{
  "n_layer": 8,
  "d_model": 768,
  "norm_eps": 1e-06,
  "attn_scale": 0.125,
  "init_std_qkv": 0.0127,
  "init_std_o": 0.0,
  "lr": 0.00214,
  "schedule": "cos",
  "seq_len": 384,
  "doc_mask": true,
  "dataset": "wikipedia_en"
}
Each number is 200 + 20 x the weight over its row's rms, rounded and kept within 0 to 999. Layers, rows and columns count from 0. The size before them is the row's rms in percent of the matrix's.

# down: layer 2 MLP down (transposed), 2048x768, rms 0.0766, rows 1442-1459, columns 256-383
# gate: layer 2 MLP gate, 2048x768, rms 0.0775, rows 1443-1460, columns 256-383
# up: layer 2 MLP up, 2048x768, rms 0.0802, rows 1443-1460, columns 256-383
down1442,101,189,168,231,220,198,221,191,219,217,209,210,212,224,209,217,169,195,182,207,231,214,223,201,199,238,184,208,251,192,188,149,197,176,218,203,201,174,230,183,208,222,190,216,193,208,216,211,173,229,164,221,169,221,217,193,191,197,211,190,200,187,206,168,200,193,204,232,204,233,210,193,198,216,170,203,180,222,236,197,191,193,199,204,216,148,221,190,217,195,183,191,233,214,226,208,178,207,230,216,208,199,221,169,236,169,213,209,199,217,195,214,210,195,202,182,200,227,202,223,183,204,152,207,201,184,215,191,185
gate1443,106,196,220,217,228,217,190,196,202,203,196,228,203,179,212,211,185,185,197,192,203,189,200,214,205,179,181,172,191,195,209,196,213,185,181,175,221,202,225,198,203,219,230,225,225,234,220,217,161,203,208,199,241,197,202,182,184,185,212,200,214,203,167,236,193,154,212,163,213,179,256,189,182,215,209,222,174,194,173,198,213,224,179,217,198,162,195,207,222,226,198,190,209,187,229,180,201,200,187,237,204,213,210,177,220,197,222,205,226,224,179,178,194,171,213,210,174,203,213,188,217,206,204,168,180,196,202,181,235
up1443,099,223,217,201,195,196,205,226,187,202,218,223,185,181,231,214,221,201,183,197,180,207,219,137,193,201,191,186,193,212,181,194,193,179,212,197,202,199,151,206,157,202,228,183,190,179,219,206,202,177,195,194,227,165,196,193,206,173,186,223,219,240,186,205,246,217,189,189,222,208,197,209,214,219,164,167,188,215,200,210,221,200,177,186,215,192,206,217,198,229,211,217,192,205,198,167,200,179,201,216,202,226,166,178,246,166,206,195,177,188,199,211,202,210,168,202,193,183,226,225,234,201,211,185,176,216,155,194,190
down1443,095,186,209,157,156,209,181,211,211,172,205,202,214,197,187,161,204,210,183,204,181,198,185,185,218,180,184,189,197,198,197,179,191,193,203,162,198,207,173,214,216,229,217,221,166,208,201,217,186,182,228,202,162,214,187,241,206,215,224,232,220,189,169,216,210,206,192,176,207,152,203,187,201,205,204,183,183,191,165,238,201,216,186,199,202,195,202,198,226,205,189,202,171,243,178,242,195,198,192,178,217,224,179,179,202,209,169,188,164,189,183,178,224,198,195,221,174,218,187,224,223,171,196,165,167,208,188,195,197
gate1444,089,176,165,212,230,199,199,215,193,222,195,218,208,198,224,172,199,216,198,188,222,181,211,178,164,181,245,238,228,194,233,186,182,183,186,191,204,232,177,221,190,176,181,222,174,222,192,196,223,220,202,179,179,220,167,207,186,175,200,224,204,172,189,183,189,193,204,221,207,188,208,223,198,188,188,200,200,197,231,214,207,179,214,210,233,202,207,212,196,198,201,207,186,179,217,202,204,182,148,207,197,217,219,192,184,227,230,224,189,204,194,192,208,222,180,195,221,163,226,222,183,203,193,196,195,216,204,199,194
up1444,098,221,213,250,177,200,177,170,196,173,178,225,218,193,186,212,238,228,184,166,169,192,193,211,246,203,216,174,184,215,199,191,220,172,199,184,193,224,203,193,212,206,202,165,173,175,209,198,225,198,191,211,199,213,208,200,198,209,197,201,193,202,223,194,190,194,186,203,190,170,212,214,183,248,195,213,231,219,175,229,193,163,189,228,209,204,206,188,242,178,220,195,192,198,193,196,213,231,199,212,214,184,186,220,217,173,207,224,225,250,196,178,213,223,191,228,187,191,191,195,204,212,226,203,191,184,191,199,221
down1444,096,213,195,254,174,204,176,182,203,200,184,216,205,184,213,193,185,232,185,183,196,194,203,218,224,194,225,185,205,200,189,194,205,211,222,199,189,203,196,193,175,176,205,154,209,198,208,183,225,204,179,197,177,227,204,186,195,193,204,206,220,182,228,206,190,166,176,207,189,191,221,205,207,215,200,206,226,213,180,204,217,190,187,263,174,175,210,177,237,181,220,184,200,213,158,186,217,208,197,185,237,215,175,200,189,204,208,235,206,268,202,184,216,219,195,224,199,211,208,199,208,194,220,199,189,190,201,200,206
gate1445,121,184,213,209,199,208,197,216,219,213,194,199,183,200,193,189,166,207,190,208,199,180,193,214,200,223,173,171,181,183,233,221,215,181,185,149,218,210,199,197,187,174,196,188,207,222,197,168,192,187,191,183,196,241,199,207,212,185,217,197,215,222,199,204,197,223,206,227,188,209,178,236,203,194,221,209,206,266,202,197,191,190,179,183,222,197,240,181,219,228,192,181,191,195,203,187,180,200,190,207,201,203,177,197,192,216,214,193,215,181,180,239,176,166,207,177,222,223,176,181,239,187,187,185,190,207,227,173,196
up1445,137,228,198,209,185,187,211,175,196,198,205,195,204,183,211,226,201,154,176,226,187,204,209,221,199,191,165,222,209,168,194,183,158,189,215,188,224,187,200,185,177,205,208,194,204,223,225,227,207,234,201,167,183,209,188,191,264,184,203,186,166,171,187,189,206,209,206,180,201,201,193,178,173,190,211,217,188,194,228,206,201,199,195,201,190,180,212,178,203,215,226,205,205,190,176,200,227,211,222,179,176,201,235,174,225,207,164,203,204,201,179,209,216,201,190,236,187,220,224,230,183,204,185,256,181,186,217,212,179
down1445,098,183,224,231,222,204,190,192,166,230,240,165,203,180,196,195,191,220,190,179,203,236,147,182,209,205,198,165,180,220,206,239,209,209,252,166,183,241,199,222,163,178,195,193,224,189,191,187,198,171,222,169,213,213,205,188,205,192,201,191,163,197,188,201,196,205,197,245,223,201,214,201,246,186,204,194,193,227,226,202,176,159,210,187,211,174,215,192,208,187,201,205,194,204,178,188,202,200,184,226,196,202,203,184,211,207,210,210,186,179,215,188,206,206,225,197,213,205,206,171,224,234,192,187,215,228,212,187,188
gate1446,096,235,202,224,200,191,185,220,199,206,174,195,218,188,213,200,208,206,207,233,229,168,204,158,186,175,210,149,236,160,232,227,207,197,192,189,218,184,177,227,244,204,192,177,222,214,197,172,229,195,232,177,192,168,216,161,187,239,187,195,181,236,186,213,197,214,210,166,173,229,188,211,179,164,179,207,189,219,203,216,248,222,182,213,206,198,181,194,221,187,190,194,212,226,228,215,191,164,205,205,203,196,192,210,216,148,162,252,216,221,179,202,198,200,240,204,209,216,220,177,187,211,176,214,198,182,179,204,228
up1446,093,201,214,240,196,185,225,228,162,227,261,167,193,204,212,180,167,204,188,199,189,173,195,201,178,208,220,184,205,212,209,206,215,204,197,195,171,191,185,209,153,168,173,219,234,198,202,216,241,198,220,190,218,195,178,223,263,198,190,204,228,209,229,164,184,219,173,187,205,178,210,206,180,172,195,211,217,216,190,191,212,210,172,199,210,172,219,219,204,214,195,210,205,194,228,200,223,154,242,175,204,189,172,206,191,189,197,210,239,175,195,226,211,224,221,217,178,182,188,192,158,194,168,184,201,200,201,241,183
down1446,099,197,223,228,202,228,220,191,201,167,215,219,171,175,207,216,177,185,174,206,167,219,193,232,217,231,204,215,198,230,201,206,217,189,190,218,183,220,214,183,188,191,180,206,214,181,194,218,179,252,183,215,217,216,223,220,246,176,225,196,237,187,189,185,233,230,237,185,200,229,199,192,194,196,194,189,203,213,202,196,177,233,196,195,214,209,190,172,223,238,205,193,183,185,210,148,208,233,203,200,219,202,171,223,206,208,222,182,205,198,184,223,196,209,197,187,165,203,193,197,225,218,206,203,219,188,194,187,200
gate1447,100,196,182,180,180,193,196,170,177,188,228,209,237,209,153,233,196,181,219,159,219,189,228,208,207,230,209,193,225,228,205,191,231,179,171,227,175,205,196,192,212,211,160,177,205,176,176,217,195,207,176,181,207,121,195,174,205,188,199,210,170,187,182,150,181,206,185,208,202,148,217,186,169,174,195,213,199,168,211,194,251,206,194,196,195,197,209,210,184,213,178,215,179,183,207,202,206,180,207,238,221,204,202,223,189,228,205,227,231,177,212,223,215,237,204,223,207,219,203,227,197,217,193,204,184,193,191,148,201
up1447,105,203,182,207,198,186,182,175,230,231,227,228,188,204,248,232,216,186,207,209,212,191,241,236,214,183,170,180,228,228,234,182,205,201,211,202,176,179,220,183,179,188,202,195,213,179,215,192,173,216,153,182,205,178,230,201,189,176,189,209,184,199,198,188,196,214,200,240,207,222,223,185,177,192,205,182,185,218,204,179,178,182,204,154,175,202,180,191,186,190,173,214,252,191,213,169,213,162,215,215,201,192,211,203,232,179,203,207,228,203,196,239,165,204,237,231,190,178,193,233,153,193,199,174,170,207,231,179,156
down1447,101,176,230,194,221,174,203,192,216,209,239,197,162,202,198,201,214,169,194,185,220,207,227,204,215,210,191,198,195,234,212,188,267,200,174,146,214,172,220,191,207,188,221,222,236,209,200,197,210,201,200,180,160,204,173,209,169,184,213,167,202,210,202,215,209,216,204,226,214,220,217,192,196,206,210,226,232,211,223,173,163,231,221,149,190,219,170,174,201,182,214,212,221,200,226,187,192,199,204,219,176,233,215,217,200,183,211,174,201,188,189,214,167,216,199,172,179,206,202,201,203,205,163,166,204,180,222,218,222
gate1448,111,226,178,187,227,217,204,236,201,174,212,208,209,207,169,227,212,195,238,203,216,194,184,198,193,202,172,185,181,194,230,180,224,192,217,207,186,235,191,211,214,204,244,221,223,208,163,212,195,205,241,201,184,206,185,203,163,175,204,197,147,210,245,221,207,210,189,185,219,209,193,156,208,190,198,199,191,226,192,192,169,210,231,189,204,219,235,183,212,208,215,185,185,187,190,207,197,185,183,200,188,171,195,229,201,194,224,215,208,202,196,229,211,209,166,183,196,157,193,182,198,170,207,192,199,168,194,197,208
up1448,101,188,223,186,179,209,174,161,215,207,190,183,217,193,214,150,205,228,196,195,187,210,208,192,200,205,216,176,225,193,187,214,194,189,195,188,208,205,193,178,177,198,165,189,204,206,203,194,218,165,172,197,247,192,187,187,215,200,202,210,204,193,165,240,205,183,182,191,185,189,156,234,165,176,203,216,192,190,183,222,210,152,165,194,177,179,230,217,189,197,207,220,206,234,202,167,199,235,190,200,188,213,174,217,190,201,187,226,206,205,204,189,165,218,191,143,203,183,219,185,256,245,197,173,205,186,181,221,163
down1448,100,193,203,187,197,178,199,171,189,234,216,216,211,217,204,179,196,193,210,208,191,201,207,188,204,196,196,198,194,169,181,213,187,235,180,172,205,222,214,181,195,210,175,211,230,209,195,244,196,197,209,197,212,222,221,204,209,202,213,210,185,195,183,250,206,217,192,221,192,176,197,228,217,198,230,193,197,201,199,186,217,160,220,213,204,208,173,200,175,197,203,198,203,154,224,221,219,218,202,177,194,249,241,196,204,174,215,199,220,178,205,172,206,212,221,165,236,205,174,191,228,218,181,183,215,216,198,211,212
gate1449,093,209,198,191,204,207,197,199,155,223,200,246,215,203,203,181,235,235,220,192,235,181,230,213,219,193,163,199,224,223,214,228,232,173,232,214,213,215,180,150,203,191,210,185,202,224,171,191,189,162,214,194,214,190,215,225,207,198,200,226,192,218,218,213,227,213,194,217,204,187,177,209,220,202,163,187,197,224,180,173,209,228,206,208,183,185,202,202,222,202,213,208,209,196,171,192,199,200,175,190,195,201,183,213,222,184,177,177,153,211,207,220,172,220,175,230,158,194,189,231,219,196,223,175,226,190,196,161,227
up1449,092,223,195,173,221,157,206,203,186,217,183,178,207,237,204,204,201,194,215,200,223,229,214,213,211,222,211,166,174,196,181,215,215,203,183,226,188,168,194,186,164,209,221,157,207,179,210,196,171,178,156,211,165,194,217,235,180,205,169,199,187,172,199,225,215,195,188,212,194,229,191,180,199,177,210,217,191,199,196,217,201,194,237,205,176,206,190,174,203,229,196,184,180,198,203,202,186,195,213,206,191,189,197,150,200,209,185,208,184,157,195,194,226,195,219,215,223,189,194,192,207,204,206,196,193,187,235,173,236
down1449,095,213,219,236,219,175,229,174,171,195,189,191,186,230,225,207,244,185,198,193,229,194,195,225,229,185,217,214,204,217,187,217,237,202,207,201,198,199,172,187,181,206,198,217,214,194,184,184,175,190,184,233,223,197,143,220,165,195,189,198,187,200,219,212,203,209,201,179,190,203,177,194,192,196,204,202,187,216,220,196,203,220,202,187,193,216,212,219,182,207,247,200,203,230,212,191,198,174,201,209,211,215,202,183,157,236,212,185,215,163,208,207,205,203,176,203,241,207,206,202,196,207,228,201,224,187,229,208,199
gate1450,103,178,246,250,214,173,216,187,201,202,155,217,220,250,186,192,221,149,194,204,194,194,218,185,186,213,193,209,200,190,199,195,229,186,243,193,206,191,210,186,208,199,208,259,204,185,199,173,178,202,206,218,210,172,178,216,199,171,199,225,186,196,198,224,212,186,197,198,180,217,183,206,192,204,232,206,194,190,208,231,203,201,143,225,235,188,202,219,200,171,181,178,147,212,222,169,178,205,178,178,202,219,191,159,231,209,243,195,172,165,203,208,203,202,247,182,178,197,212,218,166,208,193,215,211,211,174,175,204
up1450,094,210,161,210,213,208,196,186,224,250,216,210,201,172,217,181,194,212,188,187,204,196,180,190,213,198,211,194,193,190,193,197,166,205,184,196,184,203,210,204,195,220,189,200,209,250,237,233,212,163,201,197,180,243,211,200,183,200,209,217,194,187,182,194,205,176,194,175,205,162,229,191,216,206,207,196,201,189,205,216,188,180,224,197,169,194,201,204,171,173,223,168,239,198,206,199,233,193,210,211,222,188,173,160,209,184,169,175,184,214,202,221,251,191,165,219,190,201,185,202,209,192,222,204,191,188,212,207,236
down1450,096,189,238,194,215,175,192,200,183,220,179,199,204,188,212,198,205,230,225,185,196,215,189,202,182,212,185,206,196,231,202,193,212,244,210,174,186,204,215,188,168,195,195,196,210,202,248,233,206,165,192,215,186,226,195,209,178,201,218,229,181,189,196,200,170,215,222,185,242,204,214,203,217,184,224,167,201,203,207,218,189,173,216,209,182,176,204,217,201,220,166,190,197,206,181,203,200,191,200,200,213,204,211,159,188,174,215,188,155,190,211,246,206,205,207,235,168,169,183,190,196,223,220,211,243,190,212,210,232
gate1451,087,158,213,180,237,139,197,187,192,184,224,209,189,185,217,181,194,197,200,206,206,197,179,220,218,208,202,201,202,214,175,189,213,210,201,212,200,217,156,207,218,204,237,208,165,228,203,181,206,180,191,185,217,206,198,200,184,194,198,213,214,210,191,229,206,195,200,173,179,163,171,235,207,168,176,148,225,201,185,164,219,208,196,202,206,169,188,189,233,227,175,216,189,230,162,244,175,200,235,176,192,200,169,200,231,202,220,201,189,205,211,225,189,184,188,217,192,166,211,171,229,208,232,238,202,202,209,231,166
up1451,106,164,247,218,205,200,179,230,214,220,201,205,199,186,205,197,214,165,191,217,209,207,205,201,218,189,227,251,223,164,183,167,196,203,193,210,191,244,177,202,203,210,164,230,173,197,232,181,198,150,169,180,178,194,179,188,204,162,193,198,144,174,200,201,211,203,243,216,180,224,184,187,198,210,205,214,201,195,191,193,154,177,229,191,158,203,207,218,227,182,176,209,210,205,170,202,176,220,242,196,230,168,184,167,208,199,213,196,190,196,145,194,201,188,197,224,216,201,184,196,218,209,200,174,217,223,203,202,194
down1451,104,184,234,197,223,193,198,230,217,207,234,219,211,221,201,214,229,197,166,234,219,207,203,209,193,233,230,232,202,194,215,189,193,206,199,196,163,205,212,226,225,194,174,232,185,225,218,186,218,172,178,168,185,192,184,214,199,187,210,212,172,184,204,201,228,198,214,205,189,201,191,220,191,219,198,201,211,206,199,184,168,185,212,172,204,216,215,201,229,206,206,196,225,188,167,197,176,205,224,194,214,225,192,180,192,223,209,218,204,180,189,195,189,187,241,193,242,213,167,180,250,178,227,220,230,212,213,239,188
gate1452,122,224,191,191,184,219,197,228,207,191,253,225,212,173,189,207,239,196,196,181,181,202,183,193,205,227,214,204,189,190,218,209,203,187,212,178,192,217,198,214,185,208,188,189,216,200,211,197,226,167,204,189,226,234,221,195,194,257,157,179,193,196,193,192,223,204,175,188,230,174,173,201,200,206,187,200,244,190,195,188,226,198,210,166,179,160,185,175,198,163,215,210,194,223,161,192,196,197,228,200,180,199,219,223,157,211,216,203,199,212,195,210,208,205,216,176,196,205,193,191,207,186,155,206,238,213,200,184,214
up1452,115,198,196,228,211,187,219,213,200,210,199,210,244,169,194,227,194,228,201,198,193,200,223,200,189,204,187,225,172,174,196,201,230,235,225,215,141,192,181,201,164,214,173,213,187,218,232,183,225,193,211,174,199,199,229,225,231,181,169,209,183,220,210,197,200,176,177,184,197,196,230,216,211,208,173,202,206,235,187,215,208,202,191,244,219,221,135,185,216,216,193,204,217,198,218,180,217,180,186,198,216,223,197,202,187,215,182,202,216,141,192,231,191,188,214,179,213,207,189,224,213,224,189,205,227,224,219,178,199
down1452,100,181,206,205,168,183,220,152,204,211,220,182,199,210,222,188,237,201,211,204,178,211,203,207,222,225,205,204,246,202,128,204,173,201,190,209,210,192,205,173,184,176,195,231,227,219,231,171,199,204,179,161,207,204,185,170,189,203,205,218,152,198,216,189,238,193,226,197,213,194,229,216,188,210,212,198,168,222,246,205,218,195,205,197,217,211,176,182,165,176,203,174,206,224,222,210,202,231,207,239,226,183,223,173,250,196,195,201,199,218,192,170,191,175,161,207,177,189,206,241,173,201,187,222,213,178,204,187,210
gate1453,101,191,190,209,215,168,166,161,199,199,194,206,188,183,163,204,213,181,229,207,211,197,194,225,239,196,187,182,206,227,214,175,186,200,206,192,217,194,204,180,220,219,182,202,195,222,211,218,219,193,207,222,186,227,192,195,235,156,179,203,192,182,186,162,211,195,212,194,231,211,173,224,178,223,225,201,193,206,179,180,181,171,177,194,210,205,230,194,167,177,216,196,220,222,175,179,209,172,218,153,196,214,183,214,203,196,230,223,206,201,243,202,182,221,206,197,191,196,245,205,201,223,186,197,202,166,214,202,250
up1453,113,196,178,213,205,184,217,190,187,209,187,188,205,165,184,184,229,208,212,209,217,203,220,189,203,195,223,217,174,210,181,189,179,217,211,218,221,193,188,157,166,185,192,199,172,201,180,199,214,198,155,233,210,135,231,210,222,191,176,192,208,189,256,198,179,206,215,187,185,176,221,234,168,204,203,242,217,233,222,171,195,209,224,221,209,178,200,218,214,195,177,204,205,206,189,171,206,210,186,204,181,192,205,190,201,230,192,180,207,201,191,195,195,172,189,192,242,199,175,179,153,212,177,177,208,209,192,187,175
down1453,103,210,180,198,204,185,206,183,153,213,188,206,214,196,176,202,241,234,205,213,200,223,149,194,167,195,207,197,197,170,199,199,168,198,175,206,163,222,220,202,169,205,201,203,182,160,176,186,193,171,176,208,157,179,212,205,219,209,196,186,181,201,216,197,193,211,163,206,197,172,207,211,193,209,206,202,230,210,205,179,194,189,218,230,242,183,187,195,198,206,187,196,200,202,194,191,194,198,183,180,170,187,194,179,198,177,206,222,183,198,169,253,157,189,225,201,190,219,248,180,212,195,209,196,188,212,194,202,191
gate1454,107,203,203,228,195,205,167,216,219,210,201,224,173,174,203,229,165,171,187,200,213,210,208,240,189,155,190,210,199,238,188,175,194,186,184,239,223,194,200,170,181,214,232,197,196,186,171,215,207,214,203,197,175,191,188,195,201,172,207,226,177,172,224,200,209,226,204,174,196,217,197,146,227,187,237,173,210,187,175,216,155,202,176,199,161,232,206,196,195,219,207,155,210,192,216,188,167,230,199,175,163,184,208,193,202,199,227,205,182,203,196,207,207,217,208,176,208,214,182,232,186,200,198,180,206,178,204,210,191
up1454,086,194,212,229,206,220,165,212,218,195,200,210,214,193,219,192,176,192,201,188,239,195,210,235,199,193,206,196,182,215,175,200,214,159,196,192,247,177,167,220,202,212,207,196,176,221,165,224,199,208,225,193,193,189,211,195,208,194,207,209,188,185,237,210,208,187,179,191,202,180,216,166,223,205,201,212,217,187,204,215,159,209,203,219,202,200,241,185,181,232,192,175,217,220,193,194,187,263,193,184,206,187,210,164,206,206,186,219,202,203,211,225,197,225,218,198,229,204,228,193,222,221,170,205,181,152,209,196,214
down1454,090,201,175,163,220,157,173,228,168,193,217,171,175,221,228,193,167,252,219,212,204,231,189,217,200,184,194,178,187,177,172,200,198,190,187,173,254,171,178,210,195,171,192,180,214,212,217,197,189,171,196,183,194,211,219,199,185,180,242,198,162,213,218,181,194,184,238,199,193,191,207,206,185,172,207,185,184,200,210,209,196,205,247,200,207,206,177,196,215,207,203,200,236,220,184,183,204,238,193,186,170,169,211,178,198,194,188,220,229,213,214,185,194,217,195,212,236,198,202,201,216,257,181,192,194,185,237,166,178
gate1455,102,196,200,165,233,205,210,191,160,197,246,220,197,157,213,198,199,207,182,162,173,196,203,209,191,186,187,220,246,198,208,230,197,181,191,202,188,204,212,205,170,185,195,192,182,236,211,218,201,209,228,204,184,207,196,202,226,190,222,170,186,215,170,204,232,170,204,197,230,214,190,180,199,176,190,203,172,167,159,198,225,194,192,190,158,209,199,172,199,175,191,215,220,137,202,203,213,205,221,215,229,170,182,203,194,199,165,204,182,215,200,204,177,202,242,214,211,176,190,218,218,200,167,205,167,211,203,216,202
up1455,095,202,219,203,203,198,226,191,231,207,202,194,200,177,201,168,181,204,202,213,183,208,208,165,203,208,241,215,212,189,247,187,206,202,195,228,191,257,189,195,162,190,224,191,191,220,195,197,194,203,199,214,196,180,208,182,158,210,192,214,211,210,201,173,185,215,214,197,198,171,216,199,193,231,233,173,226,199,215,213,166,210,213,200,223,181,182,202,227,180,207,193,200,193,180,215,185,194,204,213,220,225,220,185,224,193,216,188,223,190,187,232,196,209,215,180,201,200,197,226,166,183,218,196,227,141,194,174,185
down1455,104,212,197,172,193,188,195,163,260,218,202,208,208,198,196,196,188,209,202,207,234,220,195,178,214,196,208,180,217,182,205,212,223,186,218,169,166,189,201,211,165,193,205,197,203,187,236,169,211,220,215,221,185,168,185,200,200,197,192,205,147,190,181,199,240,196,188,204,199,223,215,222,191,205,207,193,220,203,206,218,167,173,219,174,202,171,199,165,182,204,182,209,188,194,229,199,192,192,210,206,193,231,181,169,231,189,207,184,209,210,203,227,202,213,225,188,184,215,175,207,198,226,220,188,215,186,214,182,221
gate1456,093,190,219,197,182,165,219,193,190,207,200,219,177,207,214,206,210,206,161,250,192,197,186,224,207,207,139,173,173,186,199,208,233,208,198,235,191,198,216,191,194,168,224,228,198,216,227,204,189,207,240,195,162,203,223,202,217,207,214,204,212,207,208,197,201,199,196,197,193,156,211,200,213,198,190,219,184,210,215,200,175,204,215,221,187,191,207,203,178,209,190,190,186,201,183,212,219,188,182,183,206,210,213,241,234,212,205,191,200,161,212,228,189,188,199,241,187,196,194,216,183,217,198,228,170,188,190,175,228
up1456,094,214,200,235,197,194,219,204,211,192,185,189,181,182,204,208,214,147,217,212,172,185,219,192,183,202,211,197,184,206,189,194,214,197,177,184,205,186,204,205,216,213,183,217,213,190,178,195,181,197,198,165,197,199,235,192,214,197,199,251,220,233,198,196,167,198,201,202,192,214,201,208,194,211,203,173,212,147,227,193,214,233,233,174,180,183,190,179,206,194,180,214,202,218,219,223,178,246,207,190,192,205,173,190,221,200,167,227,209,182,176,181,210,176,177,165,198,201,171,157,200,220,219,214,194,233,212,224,192
down1456,103,204,214,221,222,181,228,190,215,221,197,158,223,226,227,181,209,185,216,184,176,201,210,204,174,228,199,181,201,168,191,231,184,174,224,172,227,166,207,197,190,225,204,210,235,189,210,226,224,192,194,192,228,213,230,187,207,210,167,239,209,208,172,196,184,187,206,170,264,204,198,243,202,217,231,191,192,154,217,185,184,223,195,234,184,193,174,197,188,211,169,198,166,201,205,204,248,195,214,206,194,193,178,199,173,206,177,189,206,214,225,188,225,191,131,202,183,189,174,217,201,183,236,168,207,207,204,198,202
gate1457,096,169,186,200,218,153,207,208,177,205,187,217,162,233,208,199,211,231,197,167,214,223,251,163,203,204,205,212,193,213,217,212,215,206,186,205,149,213,185,241,153,192,203,215,205,215,226,175,216,207,200,153,205,210,174,226,241,237,210,205,212,211,208,199,213,216,166,215,219,199,174,186,209,219,198,195,207,199,184,200,164,217,205,182,210,245,220,212,189,213,173,194,157,221,210,215,240,251,184,197,192,196,215,199,201,216,202,204,216,161,194,181,230,212,175,194,201,175,216,206,197,194,225,190,191,175,222,231,190
up1457,093,208,186,206,217,227,212,206,170,193,204,215,197,199,201,239,200,243,195,167,204,218,200,195,187,193,186,200,206,163,208,194,240,191,149,199,189,207,209,238,201,240,222,177,222,200,209,201,177,220,239,200,223,210,210,197,203,215,207,199,223,230,205,214,198,206,195,232,203,199,213,234,195,197,217,190,202,188,175,188,219,218,191,216,187,188,210,169,147,207,195,189,178,203,242,179,164,231,193,245,209,191,234,190,212,167,201,181,191,210,179,179,201,202,204,203,224,211,198,206,189,209,189,197,197,193,199,173,198
down1457,094,204,202,220,190,196,185,217,180,168,222,200,200,208,173,189,188,221,198,189,198,188,221,215,203,189,193,183,216,211,218,215,211,200,209,219,193,186,186,232,182,220,202,205,218,197,183,219,201,245,238,202,195,222,209,197,230,219,189,185,231,240,173,194,187,216,155,234,217,240,240,213,186,206,201,190,219,182,183,209,204,219,195,210,187,178,188,209,166,192,186,203,188,212,207,219,185,211,189,226,214,205,221,194,201,224,232,175,208,202,192,187,186,195,205,236,200,210,218,231,188,203,223,202,200,181,189,199,209
gate1458,100,185,203,218,220,205,207,236,185,154,184,177,197,175,175,207,193,193,173,228,217,192,223,182,254,222,196,224,163,170,194,181,183,214,173,191,179,186,187,173,216,210,189,195,240,222,200,209,198,219,206,198,208,191,209,226,160,207,216,246,201,230,159,183,182,214,177,211,184,214,227,209,167,175,195,210,252,208,184,209,187,163,228,196,239,190,217,201,200,184,214,191,218,189,232,214,247,178,209,210,208,206,194,208,201,208,225,202,230,214,184,183,250,196,222,202,205,237,200,161,210,197,171,174,209,206,229,165,202
up1458,087,205,222,210,151,191,228,167,223,202,204,205,186,209,186,172,173,203,190,194,186,229,201,205,191,195,178,177,205,198,162,176,211,188,187,192,202,201,215,233,193,190,194,203,183,191,187,168,180,154,214,217,195,207,195,200,204,195,230,170,187,188,180,197,210,227,221,171,179,167,184,184,222,188,204,152,177,203,191,192,211,230,190,201,198,172,216,180,226,217,170,227,185,214,143,204,170,214,201,186,167,170,177,158,166,197,200,142,250,146,228,213,217,212,229,200,201,169,200,215,204,201,196,173,153,205,197,202,202
down1458,095,238,221,206,176,218,229,168,192,174,229,213,171,183,221,197,199,196,228,202,177,205,196,202,214,188,174,182,192,204,167,198,204,189,188,213,186,216,179,206,183,224,189,198,190,230,198,212,223,191,154,213,168,211,186,230,173,184,181,186,216,202,210,199,190,238,212,181,200,188,233,229,203,204,204,178,210,218,191,142,238,211,166,190,204,223,221,144,209,181,192,201,195,214,172,199,201,201,219,193,191,166,197,164,186,203,226,188,220,163,199,226,179,154,205,190,191,198,206,200,188,183,166,167,191,213,166,218,207
gate1459,096,224,199,189,199,206,219,221,209,199,218,176,225,179,180,222,224,209,212,229,224,189,259,145,214,226,197,183,192,249,216,202,189,180,220,204,156,197,194,237,205,199,215,160,232,228,212,195,189,195,257,148,200,187,201,161,194,231,158,208,184,274,195,177,184,174,161,206,223,189,173,192,190,182,205,207,177,208,189,157,230,195,219,207,217,180,202,174,227,213,217,206,198,179,213,196,200,161,185,196,213,202,205,174,201,181,201,202,167,191,202,218,200,189,226,211,168,205,184,196,208,215,175,234,229,234,194,172,190
up1459,102,191,195,206,205,166,187,159,172,198,191,182,179,181,181,195,218,206,225,213,212,197,156,213,224,165,185,176,197,196,214,190,205,216,202,180,220,216,196,208,209,204,211,247,215,206,212,219,191,187,193,220,206,193,216,172,180,203,195,192,233,186,183,200,196,251,183,230,208,207,197,203,218,177,193,183,218,218,228,217,240,200,201,167,168,189,196,174,188,205,153,219,191,218,193,211,183,224,199,201,176,178,185,186,211,191,201,179,181,215,222,204,198,206,204,179,216,203,184,205,200,212,169,172,209,178,206,179,208
down1459,100,209,194,193,213,210,205,215,179,198,234,179,202,183,180,189,231,192,220,198,201,176,201,194,208,193,216,196,183,167,217,210,176,202,177,209,169,219,186,201,192,196,198,213,183,211,211,179,174,166,208,220,188,175,208,227,195,207,194,205,214,245,201,207,226,213,158,218,174,218,150,192,194,218,213,191,216,219,211,208,215,209,203,186,196,243,217,212,199,154,191,214,222,240,189,228,192,198,229,180,158,199,166,197,224,201,183,218,224,178,174,177,229,167,187,177,201,191,156,194,194,185,205,199,211,214,202,191,225
gate1460,130,183,191,183,203,174,191,196,213,198,235,208,186,192,204,183,234,148,193,195,191,220,177,232,185,172,170,201,186,202,212,200,228,190,210,198,172,208,217,199,209,185,218,177,190,188,158,194,168,198,214,220,184,205,158,189,167,174,211,178,192,201,170,221,198,194,215,226,150,181,224,198,208,188,226,203,191,185,179,166,206,197,216,187,214,196,168,218,197,184,176,166,224,200,168,227,203,202,205,196,226,227,194,195,230,198,197,228,193,197,196,189,183,195,210,202,221,187,218,186,207,210,216,215,175,175,184,218,206
up1460,118,206,219,207,218,195,210,187,207,230,181,209,186,242,183,207,117,234,219,203,195,208,253,179,190,211,210,238,207,187,208,210,189,214,214,183,211,179,211,198,195,175,214,184,203,204,203,221,210,217,176,180,221,220,180,170,208,205,190,215,221,209,218,190,190,213,158,183,213,214,194,192,176,219,205,183,186,186,246,160,182,181,166,182,189,178,223,227,228,220,218,190,213,218,203,191,194,195,217,213,160,185,193,185,221,175,201,172,205,215,191,247,223,186,213,199,197,192,187,221,175,213,206,181,206,199,201,174,215